{"n_layer": 13, "d_model": 64, "n_head": 1, "n_kv_head": 1, "head_dim": 64, "d_mlp": 192, "vocab_size": 8192, "activation": "swiglu", "norm": "rmsnorm", "norm_place": "pre", "norm_eps": 1e-05, "positions": "rope", "rope_base": 500000.0, "rope_fraction": 1.0, "qk_norm": false, "attn_scale": 0.125, "bias": "none", "tie_embeddings": false, "parallel_block": false, "init": "trunc", "init_std_qkv": 0.0175, "init_std_o": 0.00343, "init_std_up": 0.0175, "init_std_down": 0.00343, "optimizer": "soap_variant", "lr": 0.00496, "beta1": 0.95, "beta2": 0.99, "weight_decay": 0.048, "lr_head": 0.0123, "grad_clip": 2.0, "warmup_steps": 200, "schedule": "wsd", "decay_fraction": 1.0, "decay_shape": "linear", "final_lr_fraction": 0.0, "batch_tokens": [16384, 32768, 65536], "seq_len": 128, "doc_mask": false, "train_tokens": 145000000, "steps": 4665, "dataset": "wikipedia_en"}
Each number is 128 + 32 x the weight over its row's rms, rounded and kept within 0 to 255. Layers, rows and columns count from 0. Numbers have three digits each. The size before them is the row's rms in percent of the matrix's.

# o: layer 5 attention output (transposed), 64x64, rms 0.105, rows 18-63, columns 0-63
# v: layer 5 attention value, 64x64, rms 0.143, rows 19-63, columns 0-63
# gate: layer 5 MLP gate, 192x64, rms 0.208, rows 0-36, columns 0-63
# up: layer 5 MLP up, 192x64, rms 0.189, rows 0-35, columns 0-63
# down: layer 5 MLP down (transposed), 192x64, rms 0.17, rows 0-35, columns 0-63
o18 053:120177128123113128061174114134188136130114120132084192118192126173111132090111112078094122180116174092101134110113089161109133146105061153071104076141077173112141104114120167109160118158143106
v19 093:154134126173122090123133140146191162178183118113100180128167176114210078210131122141156097115174095120117106162147111085128114135165149170160167114123114163152112104119073141144093126161158105
o19 058:141154120168075113150121198128107162142141142101205128169188122147170067153176108172142187089113127120132156146142133119162169142147163057131109127136164136135109121153101110113054152121176136
v20 073:092133162143139153162155069153093141146159103094178134163105111095116178156123086110118130128070104107086131063109134126106121069091117208092069148086073164114125144090128083107165140114114126
o20 053:130155113137139147129152070151136114098118121151105214057109128141090090127168091162147136178110180103091117126114058117108143102142099116070098116060077160090126150078139123143107103141104173
v21 109:162112093171165081094132080157094168123116217145159123173142127104129117117141142143153114092099123116096100131183150135129122186175154093166124146120118183157069145151151149115103161061076098
o21 112:070136100125155175104084103131120188125095137090202100099137123101126073184159104110159098096120184108156142082153143106147157181112121147139137178110132190161136136132151156130144163170060120
v22 118:078072166168086186110161160110167161110207153140121163108100116141159102107161110142137103095147173123106165084129156136148127157133150135162172161137117122192147124161206168093094118107109096
o22 148:123141151176072124118099096118170142129173209155106153145078160132175162173149119143122150178141092074076141092109125092132141161132193173159137105147157140108157116157123184160148165139081102
v23 094:095078157129164098156128146118048159134091127141102080109102166117128094207189115119116123098155091167095084139137179159085116121107036117111167119141091111154131150121145179103124129110110139
o23 079:126106136137141098150043174099084174119090174144104120123084145162130129207113125152118164100106087164139148127168125140060114109149087152072140134129072095130155074149135096101117142169073125
v24 083:078107097150119079056146104113158151137090171142163132162154166142123117069113154160123123114182144126106170142166138133141183172138158082182142147165151077104130125075187099092103141088158099
o24 042:105133151156123097121122140133109192116131134090179115142146164073208117129152125108149105095121111203146128065151096113117154126146167135198154129141187048119150142137173167115174167121152118
v25 104:084104161186161164137144117110171132184150159129126130144096061138121133103108087111163120165157136123087180134108141105106150158161094123201129178130109112095116196087087087161120095080096170
o25 111:109152122195129114146175160170205128135165182158143122150086131180137076106148128120089119094068134150095147096119134171089166155210085156165155162111165138134143111097128093119141120137138084
v26 105:153077102102146106130137157089128152113130214089156093129106144137069136079104128143102175109160130147103172195116041117098152202145129116178116124121096150116116160113162147118131164088138162
o26 097:140131109094169122114129173104139116110117168189156078164099193058122105157128105097141117070187090110093180124079138111106133188088109110128116127123101134146168148093163127106190129101153077
v27 125:111147149145193165197114081136138106139084107159104107127157149187112140156088116068118105130116132091069110119099144061135159120129080120145153139067151152153178173057160099169146123137120124
o27 146:151165164174065125192106084118095144089153135115137138103126127136113106145117144154095021109113113101080138124166163161153108076134112106128151152081099134177143139062149115107135061140164126
v28 094:127155149142097076144133104114156094143179095094177166111162136135129187132103096169131194165073134117114127209158132181095140104149133183115117162128088097112136117119124111087098103180115059
o28 085:132180130115136099156131156133182103190175124100118160052153146140125131158157078108155200160123114187183107147145096129150124146096147180109129133059084095109151118087144147113146125190149137
v29 108:130125107099118117142116137161117191126117090141145159187126195190120076135111147173114112090126080187144102089149075155104111112150110183148112085115181119100139066131143165107137164161088176
o29 120:138163093045119153153148172150129115061073125126189148199149160142125135183091153202145082135163128144124103101131136127118130103102142136190060163143108126097130093090120139119131114152123157
v30 104:096158130177137100085169122103102120175111146115141135150177118087108153101059098100105157078127141060135159137162154108154148095110129057083115117167167160146095094101067072132121102122138079
o30 108:065096173151143119158143100110067107158155119077136197167087126092154088093131139068148150090109171111163109091120095091111159072127110130125102176092164081187150123150113152152133156094118120
v31 108:120137081133159158124130127116110163118095176127146087120143098136136142160151056120165135112080105182049176180103132080143100154117123096142100135146128070119173156093126145125136056081059130
o31 105:098132134050107161109130115145140118107129154120163136099091096158135110148120120106110077081062084155107187173105130097174039176155105156114146162094173084120104095127145100147123128071102135
v32 110:150083177125119113124160110081131093113118155128146146114143114103113093138077129158150161162106074031107161152103070030159189147104095135119148175131108130109121183131130116150114156155136153
o32 113:119078168149137160114098172141175114119142178117148133126153177089164101097097129165115163118126127084115141138144103109131129153083140166136138152177146110148149254067161072093100095133142129
v33 123:128123131090172148130082094135126088137056164192112036109096141128104125123139136073063094136150173074131151134112090134128159087145155111169105162102185110126163140136142126094187122116106108
o33 134:136159137095165117143115077079129147120165134147126091105131138133164169113093128079072068105150196103147187166102061144125152065196126125170159102143142135121116144113151151120201137127166136
v34 094:118152103127134112216167149137144187134149131103106094092150150159124141179102070133171131121081161118110157094166166118147105079135115132114136160116153143187187159118095163145120103190080069
o34 071:101159114064076128185129111097122140173122160107162121149096118155089138112110193126145183154064096120120148151117181100159073092156100127118106142080146156135115168106115152141139218166134156
v35 082:206096184146108117116096171130131140109180169139103157125130116148132105130103127156118176097114149156157095182138113139108106138152117101123186138162099178183107078202127192141118111123060160
o35 053:147081114115138128147071147098156114142127205124144112151091124118173157126098140081141176111123070115189114135168141145127137180050171163158136165158096179141106083132120141068142103112079100
v36 059:097148156111184214201151101127096138134150121116179127152108112095075108128112088050101124084077140140119113107068129102133127106120094151118097094075131183131130150097093109104150129110077118
o36 031:127155144115115131140154086167109081120112103143116187095095133130107119137125111115137067133118154065107105089076116154106149115165062102050084097082090168083090156061126138097123124119075104
v37 077:069121149156163121170157105132112153158162181121131123121152171104158122197124095120149115063143122121065147153119161058146134137131095108150178146117125139208139124068145165090096114128087075
o37 025:113118117139080132160071109108092136142149202118200187110082141107175102188154161147164117087101106111127156112127117083119135108176144128130162142113126123168095157110139163102078218109113132
v38 068:113141132169105102097125154120114135180131166178099052178171084138133120163115125137165108151190141074132140072127128083099120129135123141115090141156168080145167161070168082183136149161139079
o38 036:099142105129125100119080092135075147128130167112172098166098111128115124065149166167112170191154153161147130177137194105128096072185127153180146148132180067137149166153156092162159124121120146
v39 096:138102118079142182176110121127114070122150086114119133099060103096179095192196124096158058123169127176096120101095134138147079116126097117184146130106125104153125153169098154112109083099133144
o39 084:201151125112125142170116160133151127157121110159137144143153074175112149143135107129117137151111177116046189119104099179122113124179117060102144090204136119155115126194091096118078150106106114
v40 111:111115100068127189162140101138175121095113130154155172114096096083099129102175119138142137120110123155160159114121175142135157117155113091092192090109151092155187073111164157084047089109091142
o40 128:149081124089127212125149071169160127148186104123113148136090141107145198146117102114123054157133090133178163060122132137138099125145162099119127137156116126145119107081134148139078175110119057
v41 117:100098164090060095104141137109142116082149163061168166159108134107055157081109091147155175191132137124146176095118126151066104160135117137171149125119128152080120179074132120120165151124145125
o41 152:146127112089121088076131159123136102088143113161128134100144202125075099102150074082118145199107087134124104101121164091080118126139057086206182109079118137106130157091150149146137127106118115
v42 089:112092148142165137083079088145163093159154135120108169128082159090144090110118136102131119148177166079145105085129181054173122129085132166151097165129096153169050150143120121143116132120192162
o42 080:161134124176131133100104105154124186168169097120130158114177143154176139094147094157147127091126149080085109069174091109092157138121074125125096093153112216142133122161095146114103103083190161
v43 039:150110138112143143078112102112161128068067102188118101103132138165087072157186117092117108176123136136121107125096136120108172092089107188129147102102126134101200209088158099138126136129135079
o43 013:132130126135112153146101154101125186101097084074099133088193140160083146091126080135101127184118083126133117162139111171156138135137048125113098094075128094094062127129183087139104103130170084
v44 116:155151125135123087176159142110183103160156134123129132088142145113155154192175137153145139163116092053168138114159113110103090152142213145117112180096062108165134091108168154121146164183144097
o44 127:121107135184155130059120162129122142179175094152162118098121130140168095116178160174120186137145092088115152145117123104191090096159160101116144178110060163108096123143167121165111131190170148
v45 126:139115149181132176160128126106136174173176136073155116127104072093137156117115024108133144138109203136088148125074144090146161117105123136107109145140163185122135173117156148109148085083103156
o45 159:148145156152121162191127090101134118153171146189105142116148114160113108069118041157144099128115098122097103126040124104106116127131112126089142178082196164099140133104132142068146140078103134
v46 103:138118146067152136139132068070111089137109073122124066083123095100130135139099140143169127097138100093153106126066151113146125128045122039109123126119128176113145095089174164129113147128180156
o46 112:137098179121173128139125081111076088096089092142149106108154131082157119101065147158142126129091109103135145112152093145098054132095180088080165145187131128138164114187193172147106134106149109
v47 101:160136139131087127116207188107148194184109144138082166113134130137140078129104081109115102129092112114201131102188107129093111108160125144078147077146137173113127112148074138197146120122112153
o47 078:056094135147113105077211164110103131131133181134096156222138133158118114061102129126092135119104108107166110175125182106180168121159141132101122160147139178102122105126119160143099127150100098
v48 111:186159104153135095039096174116126136120115167144133150191146133110103123107104168105091160106116142120170092113102056106109093196185167115142130094144109153165080107154092108154158154119124161
o48 107:145107069118139114057081087111137097140134124120167104203108137090119093093136117064149112065178157093141077146099140132174169166090115090172139123177128123126100098145120113119105071117099158
v49 086:148122113078082100119119110160135106069146068082131160106108160138178163125151187148083115125190139185097136134142127201148152062097144122127179141149132136115135085151107139061130095127176131
o49 050:198106121137123144220149152122114157105144086124117128127141124122154167151111122104162203124101124199133155108151043167091173131105167075152156072128150105124105148138097141125106166110144161
v50 090:124138162126098076243105130155109139127127110097129135142123177151113149152102119167160135191063144155137061107151122204104087149177123159151128131116148131094114170156105141142174148150098110
o50 050:094162120061101092178101167116175110166097102115127112114163155169055116169114143108121150193141145186119086131117171143137097133120100142150120142130079201121132133095120102077162140194113151
v51 108:117099125115158124088085115126118187076061110169112063097172125066145079168176136121106108138133093090127119129067136144127163083133100164097167100106120157091171180114072137139100117154118143
o51 120:081164091117106164112077134122150161091136134128135120089201129090117110147114144111060106116098141129182163172109119100037143110143126098040129104172149097099153117147135080132095122160129160
v52 087:066113133117131156121109097095069103055105115135149068160136135115075157062135169108078115083150142122115171084125167128157097103073109095145105146103088056136140142107135090140150147103088115
o52 064:100120124147100133088111023092160108108119083148124115081092116103106120132104180098125089129118157142072154105127041115057100130104105143144121084102058081118121115085138132155139135143109116
v53 098:135091094138133172173113142174162174086159069127133120084101127102087094145162101122101137063111157131167147144131170136141170040116152133115147136103112194179170109181104128141075126130144105
o53 105:162142101134125179150105109105113122149118091143101108113161082098097158112119147114096147128069072033137139102119150117124166134138151137094004091117114139133118105076093134094155176121142140
v54 082:162124176141116158065182140071174110162129089147105194095134119137171025132114112120152113137062123097207097125125107154143108146121110124129149088132129170114116131178120117149094148161144116
o54 056:114148194161129080065164149100129119133109149101115175178216126141151118097120118131101145164103150079153098134113160174189126153092145135072118114221142126133164116164136149133135123141129083
v55 111:154101109121159133056111097137093128162137162140139105140086124129146063109128131111111096058182128175123108222117071106107133150130116119194108085142130187125086120109124119136104125054147116
o55 098:172166089109139095107130144148051122078103163116153111176119102121187079143161059138125142064125192116154169127106122145154188177122126109126091132161150117156156098127144154126144122076131071
v56 087:073109172103131183182143142129144179145119096165111096118113134154121079133158100085117113148138153150155111117070174124087144107082071160088148102122111105126209160040158105153137134125136095
o56 071:152154147176057112099126107148069116123083139172058131110125129134133123085154152149095101161149085135122108126110152131107096096178112140074120088116079083076130068052175114121133101156137104
v57 110:123114114119088110141128118147163141101189077076164129148116136139158153142034138162149161094155112118147162149138097106103088095118158160168127193130121195179104049112087123128164131128085134
o57 125:156131079142105113151150106178159071133084103126179086175148112114124090148082125083117226133151081062122139122167074066127156115111140160167120158085141164139119097119138106102129099120147124
v58 107:044144107174144116118083118169110159136169160114146083193141139149157157108115168158155120118190175196085133130123167119156123158110118149171091157155141058129100138078167107103141150124097124
o58 084:126157101139085107132115084146125148120069147109194080109101115149152142151165174159182107130153134198100106081129110100066105116155105173188159090069157092116116140152163099085161157119128151
v59 089:141137165147201132165122153129092173153133146145099078119138084114106156171162106109147166101098093129093063155084186152092106175118090052080151106122080171136135123117118187120124148128123156
o59 058:111096164125161145150086134109092094119116148185123121085053120098125083180130151145131117052087105094149105137147178155086100170129120111065159151075112154121125055128133100142102133166083131
v60 103:180083121121122121069147125072119118086147178113130182135151122108130058128166120117157119136151118117103139089159170075126100182140088151137141112105065136169096193132177168162057118115134125
o60 082:123147107136121181087104169151122230119165187092161132106162149117155118092147093126171120164120124125095189136162171109121105159086084086096132132167112124144152132168130204112106099130082108
v61 117:145156161091136117173140100153127109159128099172107121128167110127157140139079188143143106148117069063150073143084094171109175116164141113105151122094172188055127099123083124123131177180163142
o61 116:120127147137153129183192177156111058117110107155150121109147128085121113143107167166120096131145194095184072138142151142102167118155195087123170160157154176126144182137149090140104130194126135
v62 083:086133126189102143142174186106191213140162089084146158085172139173129144106080059152135155094100131180123188189120116141122147123145146133155166125135133149109165107127112140127118108121092138
o62 040:078175131141101068119181170108180089123120165125125151158168131113132135180090138107119103079084014110117124139072159090153160156103173161144137137118144138125136089097128131089144151117126091
v63 106:075160136149139139152162116056101113201153167145105125159163163101086140172118128129121114044090123121128121148084065131122137169147116144163078074115143075134134120109125146098111144188091086
o63 134:075189181106125131136129153074149030156120198132151158132112155136099138142153148178131104125151147126160151125104067139147126153159084102150054126115112103167099128147171165096080118131109141
gate0 086:140084158114141084072123090142139122153163103094122123147101112125162164133125125116135085116184143235104107108084170074138117176156108181126099154095099143157062097142110167126091133087107161
up0 097:153210174122151074119149115156101111151152134127062142135165132085109103140072176132184174146110136075125140095081054130124106124152128128167091158134064108112150132085139148127174150164114135
down0 092:135096080156152175099121148161137103180153135099158086107116051132148145067187083163101087109129149160098131162102177139106166117054069143113141116127164149130124105149094108099130068105116113
gate1 094:118191112111162092091147164156079141162189147143115161082092161105141133125175110118116054100111091089086124085164109158085080146154140144165173177121109092155131156164108098092157159152154114
up1 090:067083100054101175138134137098147164145096099180070108111157167085134114128147160120175135192130156179133178164141191104145100149135060153106102122140128119124136108100108158116095157103157107
down1 100:110118075111124157204071155112127076158143103102143187151085142137165138143172170145083068160138176131104173156121168093139165118083097189079128100146123152133159125084132134087114100115144147
gate2 099:192092098095147081186170176137189077102117110147079177126089123126080104095122136160091092136094138156098085092131180146108152107128125176105157154101147092108157076093116162141136125127170145
up2 106:102137127131101110133101136173089143141184147127138118125130072120086153165148147156090122187136170108145126104127153138116176183190098157109128105093114100188065097079183047137155142084120145
down2 107:092139124108160102086116125093162126090133114097141110143085163137135061180134129064113180068150133155078127176143085116134080078123095153189132130152140101079157161181128168115147113185144116
gate3 098:099113105103132135076134176111107121172092132152136080151155150097124065120161095079189156131099083148150080169144108105103158084099137088126091109111105185161095136078141093104102123211141126
up3 091:122160120152128114071162143079119130129128120098144141170180156128121087120168114088124083126111136130104126167176172164155135090142084146126138142151142167167123134035133086079072092203176106
down3 093:123130107123117074150164180161118097094118088090121117103091084121113161130123144066077172138172100136151140139133100131165119166027142140150156119046107109129129094150121160130159071119180110
gate4 103:128180150102141123091100135147118140155142145146092150197083067134042127131106127105122076139119080072132139118092079103156127098154102175118107050177168138120129154140162083101152113142105093
up4 104:130128120140186114168150109166147158126115127120093178231109186089142151131066140111126143168110129135116145167164133118139162077156128087128140145179155121111106166131181070151140107094086069
down4 107:130087109148107064138162178127140097088151138146122203128176189114172199158118147132178167107139112150078162188132104135132139096137100081146133198132156090154147125123112123162130177139142099
gate5 096:097149182112142191080079125188127117160108128185126138169099150094120165152107163096154148152118068168089078156070142100115137113131114080152136131151126119131186135097178131146167120153139197
up5 093:092110132165122109142128167111074160107128103127154080099134135148106155145186159097123152112144132078113134077147143075133157111127164136067133190092067134104153142088055080084121155156179078
down5 085:112189141089168171095127109194146104162105146102113160155128133112142128169134137124177171162144120137179116183099175157111087083182109080132125075153093113164113100128168178128160143147145196
gate6 090:128162118151174072118121199114147114117142125125101127105177093147095134172116123065119140060188180124117130091134144179112178157126105149162138114151102127135090170084117131109166101211082126
up6 089:188148151187233138179141165152133095076166110091175121097151085142131168153057127150114092153089136153074142113097087105154102123135127114128119133104121112130080132117141152171119146090144157
down6 094:097081138130115097085131137103123159145074150164092148093131137121147101120156139195155171170110119212096096159152083124095199096123067081103121154138095117107114100112069107103080129106156141
gate7 098:099170116080148128122126127138124152104084180096098189092119064103182108168102149176125209081132145152079164118183128146125115122133108121081124106121092092168132069144142088089110132108144090
up7 099:173189112114090155117199128156157119131145112085106150127172120112114050174096141171132118106132120128117129123128127183153141143111195109061147112107058094128118108142125182085074171128147098
down7 102:083140122035100146141107143151161091096093115111085153119121134097145216163101122119116218114166103161127100123127082084127106158148112143126179114138115059107127130102155156143125100105119079
gate8 103:070151115087081105101114125103136106122120136169110133151078064166099092112134108091115078095125174176073092155142156103103154186113108123150136133136182117109135125181150165056175149085111161
up8 090:095135087074154157175116144128181144151135070100179168116199118061179162122104132120150123082142128136150112147156130119101110106075145054134114096099146105122170179115148120121070144114095091
down8 095:058082104152124124119052091110152127114194156126129148103126157096162149069175118134141089087203136155085084139112132144110163095162138141157177106148195142154094116132128141140156105095099095
gate9 099:130152147118134072139122129159076139092132154164071145134144143124070089098172177141093164101111106167072137102098152103102178093133134069135160100093103066116151089104173144147181099167173129
up9 106:148163130132179122136094149130109095192061169190133155164135125145125136134214122134097153118138130122078131124069188171166132105102121079090094165143159111146120135134162128060134133149091173
down9 101:100124133114099163116099102141090165089140144123137130125147074180096164124149149225129175132150129160147149166099105049109151137022131116109163124166121120132128181133113164154144085127148107
gate10 099:144152103045158117144157185175148121077103134139045129176146122124164129177100149112108102142187176177145125104145095154166113135144160136151111146177155063121109112099127142113141106191105143
up10 116:137091154165114080127073139171135117135126013146159131131079126116125142085101153124079175105152166106120148160127162120133147127125098085083142136202125116133131085143077144124132121075162185
down10 115:066144143132140160132107105086084116162107179139137093125147138143131090126124159066173001156128110148106134108088099074098127125132144102134118107054150145132157148121120132099104155159128068
gate11 108:123107085107117185129143093144146171094139129137109111102098109148122173100101130122088065136118098196198061151152106080106074116164098147166151091146164186141134141175095138155083132084124144
up11 108:159139088116145062102160129077132096073058123146141105131122121159125078179122141140128129164148158130104134117112180218121176196078147103099103090120096155135088165110103111122087126094105121
down11 103:133139169115073146186105098173120151133125146108148119097143174138080107067126165128177147122208074148112103072104121131138118105118164074109102162080089121090149121157148134084167190153141102
gate12 094:130140090202157099081147168111156130109116116138155123086103140111162117115118128123164096108149156155087145088073219114171113143095104095131094206106156128114141105124091108101040109154111141
up12 092:130113106116193106128103097130168155153137118088136074174136135125095100109147140119090177098131166132139126095133103093126176137143156168106116114148145110229137133117162224073128180161143088
down12 091:124105125193103123167132168147103086094092153174146181059090150144099135156138154165138113177136091166100127141125120162076113139142121079163098145121122119105098130142014076162151128134117131
gate13 109:096156151101143111114069150100130156128127143146161115168118110046126165076091153159144137085146104081126115124143152104182117140121088152087077106208064068129109066108141127152096107143102121
up13 117:158144075117173106157105126105156079159157120150124139107138170158100103119167138121147151119064061099150069121092130138120076108137140176096104107069121104170136197141168125091213133108137118
down13 112:157127149098176134153101159142168110142159126174121090160116103111100146068097147103170076110207124132117074095121085127174134180110093131130109109184130136142147066099187171089118089103117094
gate14 111:146115082119056099105133109069150196166146111139140168049133146117086080168087136132191090107131087104130152124105100160182107139101127112090118130157082128089132097181104098128134114173117120
up14 095:151123107154172145098075090083097129153177131080164087125128135116118076150193132159136078124069194202174140123143112133071122115104095132127120156103153090202132127130108129096132131109091149
down14 095:106171181155150141123149176147143076084112132106127172179158113142166159157129154119110175132128119065076096096096137108097122136082130181075112177080088154195134098136100129153152178127094149
gate15 092:073095077094176132133087190130151137058154104112084132142149129146117126169136133103118105142143178156107118147178147092162148154070174113113193164128079111156167167152149150129154177096116083
up15 101:140134114126157119174142081116091121139080151172100157121126153165139046121139201143120157156098143128084198096118092141111109103198133123101139056116125101142170166141077153149070106144123104
down15 093:097096115150103113096094159145184150145085068112149131100146106114175145199131142078150094111047142127084119109142121107115164114118130176171145124181155121158117108133189149091131080177082095
gate16 093:168111120126146144114116088117057143153138153111127121143142183099105134134094110120153118128141112129175179122119157041200100101116144198151134083129071145152111122094151177145131209082106104
up16 098:136132132117107120065149131053140113122089135077123074202129123078153140099141111139119177148146151159111114108117179168147192198114119146172118122186189120126156141110104090099184117146118144
down16 101:087104094102133129093132110080123086106133110139111174156095086062193156137134147112082119160129072070107094145106127158102123091085045102139103180142127120112079105142176079102127114120095103
gate17 094:164132132192182123152094146104168185106104140093129123105131127097115158131125111092138110146094120114216118128134187112137132090070124103160106051161173139127068117109103125144083144166193108
up17 102:089150136138127133123103067179153066139114146137184187115147128158135161075112109141083111140185133159168090200119130131140134188110160101147085095146170107133130148187144097088117081107165100
down17 097:113183178220113124109098156162179095092080123146102086163098153191100144073115107096119105083128172106102164093133119149166159103146123156146177114144119156147141135111174170134096160105156125
gate18 103:085131131100134153151136127144161142091109130128149122093174132125147131146159122153174210102123132176089090139105098110074192182131097082166075188102109117119110158093137070135086178080156122
up18 096:140172128139113115113160132090135133147146124169136186102133162116144090104083123176161123074121115113120081066104154112087161147188079123131154199107152050125132196156168175134132153125095100
down18 098:105100164147146123079127158108133104118122142122163134107146150101105100129152146064091102193098097184133146149186141131183108159097151161147199090101107111128143139156102118118140006145124126
gate19 099:161142151129097058087157148078106074044089123144152135131142059140149172141095142156123091096110120111158071137106066126150130095130135074118119101073135146087184114113167117168147119127122109
up19 106:183161109145142102101185166111139171083086071148157153113184085132126201141104077127159109113120100111084127119089103121146168143105104066090143100116130135104153080137138138116108139127111039
down19 096:101132134121091160110156130184112108165148157100122088120187093152153121109136164121131171147099099139160131080131137122143123130000137160147136127061096098133126122150131130155122116107117181
gate20 094:105128155119114123133120135169118138093152124132181110117095143169161208119166213142124062088159154139114112075157133150156164097136105110164156122190104102169139187144151141135083160099179097
up20 090:159149094128149117110124130135112108122176083082173107158178093134124165142119067114074100162120097114049138137085146125107153114104080109094094126162139078126167138137101114112117028130126065
down20 092:081134104081092117150098148095173113145108092119112123127140157136170120095099152173106111163105099110140156142191072139114135105184036095122158071135135171115137142145104128125178216144124156
gate21 105:078155132082185108134190116120109170123158133092137138158106149088126121132109128112039094072119148097130138132179124151145138084203099153105099101153150175172177176166114099154085142135127128
up21 117:094129111153102137119083144174094119142121129150182117179148114169173181179090115132169147133151127131123192124135109119107211155159092077061147142147159148163090151185156093137153107138082147
down21 113:135124126080127107170173103142116173095112154136092100122143163080096114124134179135062182097142082097105052101094182123138134097180151125125106106207118185127178150151097167121105133129123118
gate22 118:148137106154147033112126108087109088115156138120134203098152066095094087093141131119154093104120135105126114093053104113192142100098094135131098126105146126088167119087093139104138091155136068
up22 113:093132110144107155103156122160085126099083190128150110093126116093124112147106198180144134150107138135129162145115077124132094075176085073099148175140171094125077104153157125087046150128083147
down22 113:163175148119143136162135151117138139136102027134120137163153194121145138081153069061172141137180132116156108176181139156151122069103143177111110183140159164127125131169128148147167140151115150
gate23 103:142131147109169136165184116093109119095158129182123164144144066126134173137131041122166113103140103134147112147150121104169102088131118169086132141164148164078153166130058151054154133084128176
up23 102:172108122142103079128187063036118109095179170126133188149124078076124110160107129167181145150138125147131181109131132136160103108175119130102173144120104117126151170133135134135082144122114197
down23 092:180112139146089113136152099084073131068190098134138113159172072101142159097084193112118126154135089128170194178088151110144139154148113180077135164072154126106146136145092144134093115112133126
gate24 081:114132059138065119081107167126101117143081117165108140094127096141081209178173102123134152127185125184125126171121138134118169175145149179103084137115093158134101145141112087074154120142111175
up24 090:164186191103114122141137070120119124123151123153070106046150119172110115173105128091100113150160108152107104110124124133095100097158169114136171095051103091118141127122086132104120093197073148
down24 091:152143080114161105113065128155118152097126189119199097160128086151070202154139108169091161135122109149159148187073139145122130125104167118083134118109125107149097156172151115065166109167143134
gate25 099:099134112146087084140156124143100167108095218132181150168189152117174111092068155170161123146137185135146120096082088125125143111106169123159112149183154093097108065116116140134146165097142154
up25 108:131085126085147153154160127080184089101152133065095111084085133114118143137126110141079129151196117076137111141148114090096129214123130122069105159093148179111079099132141176149157131103117086
down25 111:092131111152143129149065121166071187156069135156193123175162105082144118091097159149152127125076138139147177116078156190137094097147156111153151115151100099111185143142110098115096160151082148
gate26 103:081150156127131185144156105092085081144067128204178103141113153062155179183129153103120064097142095106106132174114126141146092072145144084141135121136088126095142097138112089165130115156147112
up26 108:175156113184096096096107147149176186107158142093140131104144103125178129143158161150115157157112160171076081105127151161130183163156062143148168132097095117206157127148104133095124142118168180
down26 112:110091100110149133106089145099169122143144158122106177161141102154139110190095119101093003106132144103151113111135126126114110088165155116113106128101085148129109133105236141139113157143098082
gate27 111:184166113180109132162124122104088135117161159076086149130171115077084144127124139078152140160160134160171095125105162092124176135091139135148105105157103126133098135068191212163148124178161119
up27 109:115097113099107094144153114149119152152082100176103249142116163167136105090154126200142150106137089132111152085096093140114092122178145138193164117118170141087122134134108090149134131113159177
down27 109:109143097110074135170112169142142127099125108127130095076122143151133068079133137084145092114152089130176101087142091141130141205187092154167095114205132184110164120117177123146108179099116108
gate28 095:124149161134134156142128114138102122112185133140163109078076066090098124151144124136133196172155182158150100135191098095128089128154131169151133149162100161145073098101126118110138225123079095
up28 091:128167180105163163164096127074176096142076115085107123135157208134141121107160170104139098125083092125129084086075190116134148095146128149167134173115159102132148143078130120136160077182152138
down28 106:078103110125147140117079121039133126136084114131081102171162170128181089112101160168138043108097113115126138089081184092131141109083147121102083097109158120110131088135093103114150079127143154
gate29 090:139129160106080133114146166080126138092146089090167183181072109174116092116176114128152100150148192148106119151091139140131136096119115138153159145127167113141131111157109117088139192112202041
up29 088:139153142137201123155109208141206136143119129125102125120128140126092108186071161114124145113053105116136123126165136084111128140076143088063087097168110096132159151148138139150136106191089153
down29 092:118113083120141109092095138103136131080118144094103093086149132096164120086151078106163123133127106167111125152123101138132144141247092102087105119075115115119167136089067174140144100139110206
gate30 094:128160074132124171153165153104186137088068094102107122080135121137073081119128110092122108140080088147152073102083153151106171098059127180122121146110129145159132090111073124176127110111148183
up30 100:147106142143111109073127088178148103116110104135137190100136096093131103129132153122114112094123112129103165150137072120106117207081103121172088144088078089112167080132118170126166151101086034
down30 099:135129135077111131159146113081091142080122124126131110147144179175101186146086114089199123133116138100186093105155168143123123084187202132115191097166170136095117139133141087112076117157129164
gate31 111:120058104105188140191110118201074129093148111183104179166139134145148119125111121137152145147119145160095141107147098081111131130179132087110144162148131130167204203176142136169128117117116134
up31 100:124131183164079090153080118143107160151123168142162118170139134087180126140164090120092146069102100090116183105122117123097200128179122086140125097151164163137201119172092120173096118129098108
down31 104:092146115128137104179172164119077161136128107124135113113049168129096142124128183107118187147148182107112076077121184139122109087117139033139137134106114122107121130097117199121162095126164159
gate32 107:083139161106126191143180089156149150134124151138115149133110181072065121170119107125128073142118099183095178110102138127090095151159141137135182138145159133132167171164080152073185174113141098
up32 095:107150141144092178121110141156163122086110113076180138091084078161137166148162120128168198153137141088180076112168118117175111073109098185071173113114140119153132106144173117094138089099148131
down32 105:144094134127144159137159084152101150083089138110153122178163102106099117121132130121179076146130131130133095162078051157057130179206189089149127127110119123111104135136103126057091139145171129
gate33 109:114152055112132133114167172148116097116125109121134119089068134118109106117157117114134086121095156187135158109202153102107130150140045085106094193107105151137089093123196101097181103114102121
up33 110:123119170136143166179123148135139140081113128121163095141173114112146121142101151134170142158108085100116110174068151195148182110090153145101082071125125083118148085160060140183099148135196161
down33 101:140113145127111097121095122100143105138151135136132153179113106208172145109146156177118161081112094119129117127141115105149154062131177132151090179229155136173180141128079136129094126127061090
gate34 105:149103116176150127111093132121164138126142139112131118116072239095088113076099152113191142151100101079212111141101099143123129098088142098196104153150137115104173113083140152115127141110141152
up34 101:212188151155110182142122124148166092150164122114141148131115105069172141128128159125134115137105105121096125056105157090130154101127128216169137167126142119113090140081101166094191178135121115
down34 112:107092093119151160161105092141081122149085118155130173124129209096106101140166187147141189149106093142152146185100144119099120154138113054156135119167149074094129138131150154151079095177094090
gate35 103:134126116058104078136172143161110128078157094163125115100147120176146120077221112096132126110097164154121095151102101140097142097102091173102098094076116162135111118068115073107179117109156110
up35 098:121184128111134090140085165153156177154101128112130168104151137133118149138163169117117141133116164115081129064142119148192197150168089087106089124122219114112162160161083179108109174104123127
down35 103:123056137165130102101090116119147160120110133086166158160117076083106091095072104117103153116091136097144173180132117125070116126144102150163124198198164132133104147091088074075110129099126111
gate36 097:128067132106105176117066103101113116153142107167171160124080151189133150137098127066100103097117148169116124172132167092065075098151142150082121131080115115189119163153138073141141148107130079